config.toml
head_dim = 96
intermediate_size = 3072
positions = "learned"
qk_norm = false
bias = "all"
parallel_block = false
lr_mult_up = 0.865
beta1 = 0.9
warmup_steps = 226
decay_fraction = 0.56
final_lr_fraction = 0.1
batch_tokens = 65536
doc_mask = true
dataset = "wikipedia_en"
Each number is 500 + 50 x the weight over the matrix's rms, rounded and kept within 0 to 999. Layers, rows and columns count from 0. Numbers have three digits each.

# up: layer 2 MLP up, 3072x768, rms 0.036, rows 380-479, columns 576-639
# down: layer 2 MLP down (transposed), 3072x768, rms 0.034, rows 380-479, columns 576-639
up380:526446456499492516422497527377554548456481543560464493559531452417517468569495537512363601427438538484514459433489546603413583383405550507511491498544531538507575619445521511480526533523495507
down380:590468510520424497493447559572552526486531504420478464433495499526480508453511351500525575419609609454484490504463383446507428553529416518426578448450464481410465490532523531601456487552517523
up381:520690505470485346489579461494547426564514522491466460528520443594578533527521544486558441597512542404506441494500426489498473469519547500511537566487552463548487424509515575606518534411501517
down381:512413542514552563437375528497476605499510501572525513493457585499446500521462506468458546391474426519538516480513517495515508470491504568478506444561479504423511559508512408463454493522502525
up382:448485510539414553497517459467494496482510552398569596531522471441417541470488531535519480468470555332507529444503507512534518541537490380463558501443447422456592464536491502546536473481582459
down382:463527502591467466567576416474506548460528484491454512527487543501489473464483488500549589372510537634579485452536610656595525536624586539503466477453497501465461481398525505476505370512488481
up383:498406528500535529529498534436500605490514512455484577523518429461537551507526544456465465514516461551541531511523505506459510468554518385480420451489534516487576463492439506501415454371521484
down383:542464506500329510492307522472470454587508545557468478450550504472453484481492498504532479495386519499457518508510522484485532506526457535498489546571443554454562577499534464392479468461448551
up384:478468364444552517562498525521489506545443504471470447409474457540481538517498578523475553508415486475460634521489484495496509508385530537536508451568540530501488433550520497555447521525490490
down384:474472510487527551509494511458556481472472501544430546535510482499511458487549491507498467442459419459456448479528509464488547448484518523498537513444495500481536499504422521524543515550520527
up385:475495461391367568441549500553511469475525476500480474461449563412516575548489523410495443532492541422458517426485439541531464407513533514465505532515461503507626470514588364461481492540544586
down385:550561548512521481399522463561413541529506459489565457460474489555498513493429591491494402537440520564409482498529448504535535519385484480522591510415434446439473479590493502469616464454437566
up386:576442499490404505505521522493497476415555445498526549484514622457433465570477533519493541462415538483578558552413481439477477492552473495492511458557568578469536592576489506501518611517497510
down386:569483533489407542465558526486477456402552499499495535482447555495456547601432531494458476484475503475562518497462475523407440481556463461454470473489540532540470484494438491435460594548525492
up387:444594524529567606532451551451463599493530479514411522572476520531495449451497484547558557469522482444537492480532481535547590438458481593431515489498554362601582427495536491478468473380464470
down387:566555474441560361454514476477563478520496473532526591468501510509472615566494538475454502452440593492377523483397523452493506490506534493592457563532552420497558448498466430539571472584519499
up388:487538466488506495360362455339460519478512500472540569559370551464536544480424484544515485598552438448465625396580506533540573397459514545562622636450509363607512493408398480523518470443542500
down388:541419521576540555503547494537476510462436398470491506443564471497526504540492411502529566527432490492484456523479518466429529472493448493530421516528526418515521506447513527542528445529502519
up389:553574512474441419543487572470494460507521522529469563538536533510469523485492499445390469508488511516539457550460441549495497511516547409572492546606488497517456457437470522522541563495535546
down389:488536507465556442545473513525449483485509551538569478528564596461585512559490498524519537479478590507539449461410537518567498538476492465524468478449543541487472433493482356554521534484433468
up390:496446508453529526452466492620496547494600443430471446512518495522463476493530481448563571450562650516491531486395565442493454465509474511572594504476490448503456516494456543496488521576536520
down390:519427475517572447486457474461443488457505547451514520461510509506572504506479442446500599473432502439620440562410614426453529538497495568489534526529463436418483464512423485528543562576504496
up391:522573506448461475477509478607582518432495510511488479380496547545466495552520609499455364535446452469460529511530460479578467543460537437451442595555418518470531569390508475482583514458537551
down391:451449553458503482612494572475404593584514604469470426507469395587555449588520439439546578467636428550535520505474564508493542435453448487458483537490526473422487519495435490522560502587541548
up392:544541477436509509483502447491539456390496438592432472562507435507504508533500495534437472481530462551504524518495573472480419448463538397509444493568498489611440510473570563465441516504493548
down392:519512465470543518438503512503501458482447469500551477482561553512477505521477531473474504484530470501501514483463530480527540400536502487503507512518463486470449531545536489563485516550497537
up393:541451539563510530502456533507596506407459537525473481502489429465486540516519494469561538560485465525494542557478547489518530437423529513565509510455469514424557490465504438489485489481494487
down393:567467505495503479417404479451542544506502518542533500554479510495479556561460518532502544588463521455506560483412507493501519428520536484607566492501497438464583500455510476532515485511498401
up394:545443529488449495502444517500472530409455491516506494489509487484536476457572413462533461501517539533518473539473521518535479472461506457590531430529466479518473540505487523520515536479507506
down394:495536530434524483501403485469472539460509494493494504520436478508498540500458503506534530541476554518494489484579488479519484484478550454574526478484477545497591517451598498440482512422500421
up395:497502577471438470536490448450491513463459529505453489427530512461512473491476450507520502509497542524564451389517507454552427531556521518505585452597492530476570525520470482484490591485522437
down395:536521529495553543509428546449497513468451561396541568481495528546529548442476499553504506532467531587479478505553466595494516474525565494514536416655493559478586403522523520482601560539447410
up396:454589620531464428465476357591511531425559482428623494427417535511501520441512541474572520404470461439514557478529358472530439520429531492575596484440461385560476477526450574600489588497524489
down396:483602477446499550515557471595489487625514520539500457519510539483529527504418485461564426495628457470502479528487449546512530553520622528515424474461434508474503463555452488635517542625521467
up397:531520443464461488428491520552532568449603476466521470547491604571437521544457527498577532565476519538575517447505521529497508410464560458479482585419437470477501515514495500474452532458484460
down397:470515507533543493499496501473505490532479486456541542444499481468514522483521460440481457462485576462517472540464551507483514454503515454443478528594548467530557515515468511529528504514521532
up398:415640580453462496545419380438466521437521507418517453583503486493458527388487456320553541530545567515544485475402505520559485520482488440532547573542535469499485466481484525442483478489538456
down398:541456562528540507502526453469482450522469448527598581502543546515542450501511535482512519490467453468573526514514578511489463497458511490517528493582557561466592506519521499496419604472477525
up399:588505469512393413423412394506496556443550527533481567522555520526500601438470549504539434494422612467483546489562474556526493446439494509502436459579520444520535467515502434507484576520514434
down399:449455472551463444576520495501553575539491474528447531519540511516475496500501544574515491519537452463437562443568613501527485456496459493426524487456513547508519545487463485546531441366517517
up400:414433601520542524545424435569552578558554503494529433553417500435420476493509525502541463552448455542505555496578544540499494469460542533515447447610495394488456519485500513497519543428473487
down400:550520442475464523525464489612536567619498544463458400478547444505480516472495444606505452596532506414511478474595393459479519484570429475386516538513574501482480481505513512522412399437528492
up401:516587577455480494556486464511516518463524474520488537462488484445469538482563484448476542564504539454548499502501542573530507471419580492553467435478404448449547436513495537483563490417459441
down401:548468481500438559474470511478549526436508468476481558531486504468444474534487468580536419475531480485498519481571559606521424487438538328551577510506450512437551476440437489517481484518485376
up402:527576451485448432439487422397519571435460474379506487440555544521401529507474499540637528566459493460463558569422545526452436436527504426579483547635580494384507472464508535485482483495610514
down402:568527530489392490580478464516408543634441412483465531513454453445440571542476456512485400493559629560557510475484476570493421449529476440548551520485540477561477472465473532533507392529465533
up403:553445589491376463458478525542440489409526538504500561536526538436452522567383525516499510449492541450542535413527540528533482494441575437550538494572428392502568490515541428455471495517448352
down403:510512592477438452414380515556480518468602479457582461439542544600429617510392488502519463586531545504456549509447458410481530471510455487415445603431516456383581522430572472541490410427576487
up404:501477407494506580502467443535472549505444504467481522422393465557423489467525422491527588571462416506500502541519444594496561558499516497535571516612521499563385495530544483561543564524533473
down404:542562478488504389527490651467443560519534554513552422625596529569499488427570511507491540527536468445620484573553497573606401474436583464551384458492558525484408496442548502440516496444531581
up405:550486465512420391460412516488426421412499452511430483468515527468442483466525543438513501446536535486466429536442508607419502438506594440530428423569489511449472543554464553482445503472490464
down405:522500451448378484522447518472466522523487493414547428521445496489513541539490485534493498512478520527487496456548436513553495455528504496594459436501544491471516459446474469495516442544469528
up406:565494466564466420470452536472510490484539515501468508452498501455558463510492464557542564460503565528550441439476569519533539437461494480469465530481514415443501469480447453473574536549536454
down406:392499501423519459533462631450522544464484527500526564557490525444392479501535473646503516573552493474533492461559525438500574413561588540425532500467481433467541511559497443468419594434507458
up407:349522589593513468467443354554476556450467493461562546530497544455418482435510553473626504513471515563466497481497384578489491560407551501453586644394533454547545521459469480552477524442505459
down407:502539530424559514575458565475475491511510554444585476489565509464465541541467554529559470444501507464435423550453432557586453505536600491556515493574506492508433399506411424413557539649472479
up408:519569543434473446376478556563544584422547484527526528550452528506514571550500515540424511541500470409518514521501455513532528532458424444471538482434500424423472577452483479556450575586539442
down408:566474441539529571430515556501567438522546533455525503514549579448534440550562474463503510443516583489461519555499449536471627461419485364479459566401542511471474437542540499399463531512529537
up409:442492486502503517478542533502454511529540544473416444407549556425384527517476481541475513521461503550597653527531452535535496538524557525465497497488422536558535504491519446527498460586491412
down409:508498476534424509439486435503483522552592527520463520496447523460450491510429520505477466518493563550603564610548489508522531478483527483499582555583503550543511492453557456460516544509494437
up410:490531470537509557451454435456408505396517426526497567554527473475544478585498523547505451501478484414538604508489637587567575463537460464537568621493511462492485516545399505532436435509581556
down410:482446472504534418624457638500467569473451510566438519521510416435515511532472443540491528498517546527589499459542503605542503542504544514492453471488450477406524408465425498483534499508538580
up411:492461456462536553612504507531457508494492464417490614518558444452485488560563544489533483528576452502562492486546374499639473529562523394553588449565517491553574413498495541531430492470499448
down411:489503568457561503476587529491504498485527482453486499504571461534563529453485442475557467487468505549479518427495430520438443443473506482443440527557511423584484475516521497488497445479503496
up412:488657541373581564458388484545568536466665511423399420569437513431512492424487537328509644533553605497583574528497501472414642434462486512687531524536523453416561518421516511498498465512506478
down412:516514504502482466314520477476454505516526487475502500517487632420478519454510459402557537563478541503513476455569448492528453502416459504618546540438457483457511608492506527479470419490503471
up413:518500496436433487467563469581547517479590515560417484494390636454458564455478636533613533510435590483492557431569460559477507482443601510505500577507440469459506520438570521519564523515516524
down413:497537642440429527541503521518486569565590492362473473537527542366488517534409471417493500537489604560542599468403520538533569436520493531556497522487476517549525506497473527491445449392538431
up414:462594448568434504366538429510482505465519455502530455463552510431456535489524554580519426487431538496488526452534523556588534478577522525518531520444478466450654387487509545519554547536424478
down414:524541514498463470544496480532564516513530460502569521516427499515529502525451436552399427560436425484457441441538472523538500539460589415617517536390529463438461478499467540535524509501533494
up415:483403452499521471550420481471536473508571455541483566482507467533477489512496464562540497529403484485536555507633493490481392499480477503547454575549559491476538505394486510568421531446488557
down415:505518545535494551584451515476417554526490588542474485489504494557555514498415535433473551548495587455557506593544522432534551488474552544523487542487550487444523514461530452477480423517481487
up416:488485559562471521521438440455481505548498525473514494430503424468470467532473533573510452580487485507547622495531358536515509444507531461586505505535554521478509488523475495466582502479493528
down416:504499505505466424549515471508474472451498524546485541528508398538502518544432456522511428551502524529481510507509518489507485479473538503443529505497451480504531481547493420494525466516510595
up417:412412493493504543514379543484598504506489381439532489565491547480517438528472497500557548479469479502439587494464567635545409516568526553615561524568495426484491468516449536520537525465490453
down417:449468544508453508501619438447573528544494372528566585537509446557472511580539510537597435509485436470537513466482545531593525496602581543434576444462527473537536424405403451669588392393523531
up418:451533535492541490452492483497427531433534513338541521547499538514409499545459506370514457547487495481541474545531495492592486476446552440595452486443422452491543503511453519528456473560513432
down418:529507447503459569467503604532533496511478487520459501508517544470415522534496527516436492578463509540466574472515415485516425486419531496509503471587437455416531431502583443487523522481473492
up419:486454489507552502443446429561509534468521498363591551579522431549481489492493516577540503490507456465474623457489489469506529464537536421511557542573449445558464473465454504486494503408534458
down419:515484504428403541494445377554490426493599540582639496667520613483517484477349584481508336353484510610512482427547534476569506514490585433413475540436468499499550499402611478439465571371532495
up420:524538460550429531487451473482500536476585497526564539556391568582427532455514574495558446536502539470550520521564478486491561494472515482569549570575562392541519517445503504515426511452566499
down420:496480463476556473571481485501456538545547497482550450534430500548463524480494542526552460506571503486458515461524526477527502475456503429410457561498557497566471487469487456468407474501485541
up421:517529544475502474466476547457514502461499370461506537302478458498524633438481537494616520679461538536524569526486383495447419421426507447518504546523478384484515530464378495538440502566524547
down421:583437578531499543515503470503435465597484500466496491524600461472419525490586458428562594515447563448518506516578482434444512416510459559534456428557453461513434524454374626538431561419522545
up422:395570545503459553537484540559452507512556468514518354548533433516430534531462467465457562537475488465518526555455520529493509513501401484604492478548473424456489505491508570586436507487562502
down422:501540485556426500436502491520515524551451403479539501544538436486528544459485508428482543512502567519512483504537527463519567531524544437484432467502477576490450501450494526563495449506499564
up423:471451446537518493398499458531495545599537477500526542481444518492385512499518451484606511539547487538519505415534470484461544469467484585534458539559559527447519511525602494458488514527553477
down423:534455381490472544529423521473495562427504490498500479445547511511419415457506513471537530394588482529517439486506461440429436500498552504492555485462468449506438476527567602576524534531450489
up424:576523494461491547412512486502545468514517495471471477451436476466477545527550623492593448577427556499510478522559489477427452456510480425538407539478523476517597534492550545462489488480540491
down424:552518464573511574546435536486547496601507517488522583419395531466552535437430506450476438536517597582482567465492506511613505571487507543549523509496474462477427506491593612464558474531461372
up425:591455490527486506476493487432501474420519510450468531426502573481550541520480470472554543449481527443491474498511462471456465498532522462577444608485459541488574445523423504461516465512463553
down425:490562522504506508488472512561462435504494547491478519545542474570495491516494427518522458509515514514518517489597447518534507531494487523562465453547501523488512543543492467484500469493500452
up426:547489416468435484538465402539536545486459560556478500472387554499374478428500508391514479554556497475480411517535471569529512503494613598587480513566468428497481428445543325590510483441486518
down426:501468506532503432617510437507492507437440477500529529434481518536512548465582474464470476526559487399567503474529538453477455470545466508505498412451464556584492514532595452547571475553513552
up427:458477509468344504521508514641525506341518506521465427379493585502436471507469534480522460572433516547533487519458423505516445480508486397487475522487434492491581498500477478542538539517575560
down427:587537492496463500403442472486524543569536562539486486512512467476479428474410435449467527505425480514460511526561483587501540528461527404522528499461490517489470487413443512469521583530462456
up428:494491595499523494499519475584581482517497475470490489447472487543530486547490506517478485485442516521520488482465518551525476491527479422556487484552513489518467517452467469516495569536484457
down428:541461486473519556416437543490529536423499477446454552497445555513438506510475516592490527557467584452463515504477546471422482478471571472536564486511355452516558451517471469589477501467491415
up429:543515576474470487481463433492579485477495490503507601432425611485432522534488598405547540520467502539490516436510475415573503493505491526503493457542457523578554466622531507437490537520435443
down429:568524483511441566503406551552622544499475543442512550546416543457461527486522513446550436506459463520502501474466500578499560573578569470484629464487404484443555532465484571474518540447506502
up430:567568521406476509542456423484511574343439375405539504452495483464443469542485587521524505475487528520582468574478441427450505407530490520552623512493444524502490461507474522508459475475467483
down430:485522516465579534449572411515438536485470553496514507467467490571477521528525447500498432520498520520513500509498586509387514466501512487503470445403466445555463569481536433395465400445534558
up431:450580439460471562547486537591534490453501428417463447475577572536539470484490575474440429555542468432511505498489468413420600526356521509471495592464515438609399497555557482630509504427488472
down431:525448512479541517526561450474491496541502585565513506532498478511486541489497456494545454434454473562480518492537471553551455471539540553466521474548441491470498463532384507471423539502507464
up432:498488525450506443528493437508535484476461469508539550454494547540439537540503518539485450503513512462503410421481407591486465532502538533553483413556459468533526418499500485592455441527432465
down432:520514519512543419428555509432473549552444533518546550545501583474445509478452532562465529454464484584523514418568463510514521559587470393502441588451525499535577560461481464479516518523513527
up433:531592604517474513434455526512576482484460504486517507452549473527560532441454480469525471514558526472514366535487487495490493498526471467509545500483526507450525482538574498517498527503592459
down433:540463380387529487554477508564491497491527577583497436561550436509456472560608540460478478572545510416507571552466419502480527428456521493573400443516606558510447488486563495395453522496551564
up434:546484545505529515535498493492522630534575555474630600433458489534472530406543528483499532545489555473536498452502544498429555446510544505562524538501487513574495459460455467530497487578556502
down434:495497504477595501460498529526417560511495436475426486500404521502503452539433569451505479565572528480575532525522471499572521494511548508554505548537463448597455551461477487462454472409530532
up435:477523497496476569483460499468527503438576431584499587509392513443502506491405486494540470540535440450627564551573464509455454467371476541557511585446509429610550525450447443500425573465491479
down435:433509497472509500445469472465511491558428427570499541571444464488534528473556511478510512583537472459466448546504479472482521538523460499558457526451475551480514522509492506362561565457502550
up436:428420457423557552532522487546483479475545453512500450493570491436461551534489504537462488486525493499481584515536503461539572554472488536536511516506467528435437538490566559537519507615485521
down436:523479507499545487532484555466531539506541515555544531455492530488459492484488478515511518513465471510522456480607425478551517502565534460531473491507499545518453493495544385453449531534520521
up437:384575513544391536523380512510551602465516500489443519465503477487432574477531476518561541458574478460467552504537458508511557364421493498428470521484458425405513509541583457474462512442530548
down437:422515515509511489621500431447467531433465542541426505626524505569445431478499474512497538537568514477546513420541543525385620504521467514519579496484519508537561437484515518457480500518487500
up438:554554555571474474460441565453560580542531535422435553440481449485501576618467512466591571403483506520460478552458411446457450439444498545561490517576537460459505576483373446378471583527536457
down438:545482508474484541487422482539494617429483477494495481559541462528527498425578491445499500456442511496437465503580568500620507474527446499504531534478484471469564565537469482480535556484493459
up439:590440523407414459503396465511607523531539530530473546483494413511491480607508571451442561486477550508528485520485503520444564445458483456578538521483485457473473570494530507506623541527556461
down439:507497506564529513439463591505338457473527340379556555479494502454517595610484503450474393519485443429556546505566536559438578500427503411454431472575446492457511510409574559408630546438558394
up440:505558646509488565446499404453565530442472461460504535531456518527522460531500528540447538503482599497489515540449519495517452412582525501592472494518479514562560496474384485511450493622508469
down440:535454393481524562495562446512480401532508553479523511516512426526513492445483522479524529535503506458462515494540447414532445507483460480522524493540602538505532477470532494547468520481496598
up441:385626493520420397517519416550579540603514548528593536400461521487454474588442439482546498520551516497563482480390491466513575539491538428551488478464442514533483397540587491586495583504468431
down441:450480459523528478487525417521494503542505573648552383535528468515471529502500444466590529618513387545509510472396578520505549537439467288497478550403567526508494489503557517517410558607475512
up442:533577436468517484428395499495541630533558577450555538439524553590403628502526602476478482517504463539530524523497516486564422503519469489516525568529578452558534437494431576513386602546588542
down442:529509451497523439556464455509580501522557416532608505494494544578523423547490457483467590568457606508518529484522417509442443448453535534509524489485540555579512461470529522399545520404498411
up443:499494482460511517489494492505467501480604613456501495501455517500429551523514541428460490600550522476489595497545553575627459463459483562577588595463465465380564530542530460568489487590502404
down443:542488507536559625581438447339615583467561550526477504481470427454539581421560415491511553598520492560541490479525455461440473464457523439539488457453537402629444561462479539586503488544474560
up444:514539489456452520466376466530519472521612392471601445450539498547470515477523519510506555489473498527547533424555433549534556485420459413520461484505415459444532540424466501476474508452486470
down444:602580603534554503459440471482509481473546501581531490549471571478456576521472443437554339489456545566429575518548432541552418421375502531552562510575465569478506401469563495513538535429523458
up445:505443470434520561492544440457401529443537497505440398568551528668410561516449544521523490410531501487487448433556516538444475413444517617562487533619435554573513553485481565488472502524512489
down445:504494583494594325451538552366498566512465381473545529603627426536474477485576437525493517484372488539511469520493504521505489445483610508535489488454462453473464427566511475485423474462532549
up446:594530533398443496511446474546549581417501553513523513438393508532484574509528592437439584521468550446485574532558495463481526479457514495572480484514552424409513556519503457471485477465517484
down446:474474430509448417546512540508558524607467500472522451563498571453431437512431489554541473425512620488527467602423511494578542425450557413447486471530545548494455463500500500420511547441513462
up447:533561486489468541529524438544440451427542506441433522535621476457477528524477425475485579500536522536520585486524567570481531429538477422594458540497570496535548548508542579480517483542488493
down447:502525603500472603518446560480370513512524425471469548505569485425512509554490546496486429563454529449517513457435531465470522528583460519532477539478458508454468436541411453542510519475509528
up448:472481403456573572549429418457490523456539431502469497550489569493456523522533529438409557454541467497567506447574502539517400357448559482553488425647498489530593397461435562400465461452431419
down448:541566469560479571485494508453534488577519488594446459572493489543533557447560433497531610486493449513570500471547514565525472520453421585484497481565494546498430416495459478455455492495534509
up449:446422510481539495529415486531477536459515471509513533520586472416445496579523452593565469513459469560527516426582458466495471467446563456479494502656361519498428453449453552409564533480491438
down449:576439491466660496523383423484473518565520519460532401415543454444500498508482442609496581560391525485492512478535435474538593466541486449539572481464491420548443593509459466481425498593525461
up450:519453432411482434522432542536495512366501490522481586403456465397484508499513569478531403550515483528457470451577449556489502449481535428510443511610506413476480475443595570497587560530490470
down450:528460573555441549527438480497504602546508510470538567528521525446457458523476530498443470427522529499493461467483496440481487440498515462531604523454466479524538520476526493547444526510486372
up451:578444531492487537397457532484558507421542509468552433472514514542403504566462481513517482575406568471505511520417491397519500511452487469625482552483463559470506540484471481453517504513617486
down451:557499442478452562488468450462487483541510618518514520511571480488483515545508515460629456539463623510510544543516464519446509461420545437544493602487476546503429464526507445489475454487484530
up452:494493517436480485421456511589550512550557421521439484460546563421515505481511563474526521521443545491521520500478581405579531487476534511533542487534517481507526475456562502522511504537454444
down452:547481506488443508483452454513521556472513518498522529451429558450472511510419559441554451502499590460546566498567524553500455500491524498576463522504452488529542450471567491534479508459498399
up453:431450467479563519431395496433521549513472520446582573424369566548387474477508587476560477478482507498518414514507489442442507551437508535508473577500516523491418422498631484435491533535481525
down453:576459466582469440556493505501516446411496468572550590538513528459410517497527503481534441448514439472525503557508554525456461560485529563502495466536497437496511505487526528496498530538532509
up454:484553502531420544508453423473481475453456505407518424490392547388458432450507654490548437391519578555543452445557410601477456446414469544422692661472445362606575553476460497607546490434550505
down454:445578375435356516630473635478567416578511446569416534574492606647552459481422570504564495449488488390508437522617507431421483547588356558356453598441615498613544509506550521457510476441543457
up455:556509507571482449539454507567530533490481451477579613400427578502473479486486566407488445441504501432544474450578468487568556428479532434532483560415505441460552471465462492471515495464510493
down455:413498479514576504492442541499446497547512473450451521549465571421457568545457481457539507538485481558610568450553504541480570478601513492577582500525501439535549485462513489449523447572516474
up456:516422554535563576546500519488513553558504485453552462521399517478510449465524478565416630455536554464461532542512529453555559452407518456501484559383534496559473498496439376524573589515524496
down456:473496542490485471365522488541461398485466496544520528383503568458573519591513595494493368469631566538482512490529470504496543532469478501483461502520505564446575531599553440496560457500504470
up457:606529539517461527470490435458520511513483495480552593468515481521464433490467487467553464542425552457491466492572395496538430428517507594608430448505565515406588421566545433504475407576455497
down457:561527430453511456455473521476463515481529500595527466425470440548497566536516554520484441460458490534465427545550522504506515544552583488485458506518516488582447544474478492454507504455494567
up458:522525491493480445506467463501538526498587522510551439512523396562380577569527509557482450559444479462534540527467521522494472554466515448517465548538466463493439476514483516429564523527552501
down458:471554584515527566461432489485438544449530524452554487586491538484536559505452544456511490439540526491508424491474570544486497547472490543545547534505477479533496460471402394469488534511494498
up459:563495512481436483386518518516494519487567439440576503430503511582496535518469495432468515470397663508504532399528461458553538503476463488537521459482419525418557474518518427530487568521507388
down459:538401487472471564542512460542475530515560558479532544510495497546415550496501507470413570561376444464557559514558525475494474547440524436522480476525520642453507544554550460505561473505571496
up460:510423516534485499499450424509450597418541392398534419493497468545346577503530575420549481550440537377574485491491434445528561567576479463456545552568496516433485537552515540548453558481578438
down460:470516496531485450522574440543483421586497443458507401357484444550467522486456465433505485461562478472464505501485446440517445511453509437526428560544527480569456451439424538582456480535482601
up461:484488542497506526516490434467446643515522573490524478474450502580430521501470506486581492508474542475516498496541470494465468536480507517505374432559510562621518463525468490521507474547553484
down461:485473502520498521452552530465505487476453521473475583492433489511504484481461483487552486505502484514496463414486474573527501577559472503496530477480508509600442543458471528514475469407495504
up462:399580454546505572482325527485582563504483462504465474423507502450463569517463553438554541518521469474560524485435459441515408539543437408479513503666564450611500493484386508526392525457503458
down462:528533445486467451475527531565548483482495590434437475396550486490577508637436525566526450520532588604505483480522507515565440558496604459506449450475477499561430492529512516478504487593504496
up463:457482413517557544430424494405513481484509533523490494459519496522479457467566624544538577510546508507477533510595521497551606492479492484522480578423513502395552490518476417465497479458543505
down463:548491472421551424493531482512542488471515544504564477479566478580507613497495454529429514512590511484486475534507513446562517567446523474561540516558600476518453482461543473521594480569470515
up464:633402479456516477473460581489474558540462573470526548473503507590483431478509496504455498549427481445454454461450485493479363486495501490534486465562454484386500475535493476496487528605460499
down464:515451534489482483498484666540496424496524495469374482521539440530488497545516468547475573517543461499460451420485552512500503524563510517505481509568495508553429572597522543532583491615448491
up465:525502556493510528460400545601463547502474495514568535396385552518503564504452477467510579523447534571519526463498498555496585475509524512510585475480446487518487411516549366553510558599497457
down465:530508462444490454494509539564533516502528501487485453534491492501497561589471516470452463577542619486579509436414525468561539500491429495548576550503535518471490366523513488501491554486493454
up466:461458479445417536477438501505525572527461495496531525533582514430443493597471477493518502536488454490490455509604559443569482458432530554483568389492494432481435484522480541552477567443457511
down466:438569472499463493476503526500485507550482461499489533531483492502493498436507462603490503450546426553486464487558438490503539437494417472539520480566450534417375476487459504490517627503516462
up467:502459485568513386487457396486476599556604512428527524472571463516383574558486505521501463581531459496503599495523470489496547486477494458518550526470498448461483515448556418493475459544542519
down467:541450514505483457447448504533485573458564495514603564545585574470553488506492487483512540405564487479528540456523477425509555458460441453540483524473487511488585551547517469445525496510514396
up468:410559543439475475453437495435466496465473408475498459444519511526516460505436551450523463514481515487513418496568463424507509475413545415563486533518558476544486486401475518489523476471475519
down468:506522520554392516468446499461548514446504510486549395536450536405474532514449535550524478546566528521536525515457558496552529517452517518594522531572472440500456456488518438523549417503525434
up469:502544356581502445563481448559553561577439437490552514498432487506494515564547463570470436446455468469471565493496553583575518440544544456544476544416497355507524419364444559493491510563506397
down469:491490530533609554485555414470507479512530432462529545470507473568548497571516408405489408564429402490423502500513447489544477456473400423389515507474533532565457499522480565515592463504478454
up470:499485457345476526568511404528451554484492430534510501582586440507463428405450423463504536527487506538499566449501581500463607536560399573542583545512561504491455400456483525584572562545538532
down470:448506429498434520411525553522607430486496487499466589522554470495503464562498472497458491461541452491492506510434533497512562508503475588511478504489513498454526505509528466527569469506513449
up471:556527535538528497569478514483545537389546502457500598528520584459533513540520549602552570525467509458451467538568377496550470427464509550609570615533516400454485513447434526508519492417438481
down471:529462568467486482498477459450496472623478463514530528436430495370474442463508482483483563599508482420413502473450498505565476501552422522456584557519428401539449661458517527445478509396521551
up472:539546572475443521362437521440587500491516505458573492530494523486488519539447561574498474535465524472520478445526514513557529488532557426470534540576455417559552510494480452482520507529526404
down472:581419474506487614436510443515492423577523613560535508481438635449481492510460528551485558339466486488478462457456453461492495601472502479413483606558536551445422526493603552550479560518479575
up473:527578486517543609422465402515466481474557411434522594366479591544449547496501445484450575510513544479498499488535419518540465476506597478536535555533440573536545442536417401593471581528556550
down473:467423469427456471496514531519624567511485514506523461468518419429398474555480562489531515551446548537429575587539491470511568529465415497466432491457582434436552436543423569498451392427491551
up474:422453457508450536506426452558557499481426509432548564449504516473431607499506615479558474533491447434505478529459457489500606513429501521563525598558480391420493496477561490587479447534552477
down474:616479661501473367518437503462528476460410423477458598478463484568466469547468524512557494432543567529573439421477565467491437437467543529545432434565475490569547481474390539416576441448513492
up475:504524504425543551532449535558481422542519555493434417518548502460533513496502542418488479521555614546581488523553438557513375488410514488589544495544553410557517472430540507421414553486485473
down475:537474555487472536498502463512529483441467527488488519528519493427505521470464491554451496462549452523413491480498420446487514505498485491543523555603508465429529580518602483474449570535533430
up476:596493509562448522528558485447483492509550351481461524563410502440472490458516548475533569413445566466509506473513447564542497461575546461566545495553472527496562499487522463519460559400500419
down476:598509509535434471486512514508484495503510491473548509542523553517542508562504450524464549464486482496484515525519403513426465454463525431522448501489493498567477462472480420517456513491480571
up477:512527557431490518518553509529478627571532634487604501536501426585496482468523443486543486588528489390438397549556370468577543523495436487515511468523447570541517477525569394505450519628515420
down477:519525479563449532508465423516462491521530574551455472458450433494437510468521464506444488503511458615576462594534565439448489611514498473517418401465500470483477581504534568429550431470466538
up478:490471507380454491515512526431461424436483483477420439476477523543502465575445472545506546511501515590550487480547624512436520426479436477594473425600466543527530496564439514577453454566497504
down478:554481528471519473511535476480444535539506500548485474472563472497478492512510562417485483498493504475528513496531482519472480518510491432535456459554502479419537604527462487575517447525493518
up479:583523582523390439466464483462538537471464501488452460484545542444499491509469451403485481505547554440506402465518530403524457453527468481512558458493475476501529531497499423555463492506443473
down479:516472450491449521564548433508459383525503539586498373587576501486546459506554446464480544469616504542486499525576463467527495482417474497507390427562556511517413483550570537376369482520486491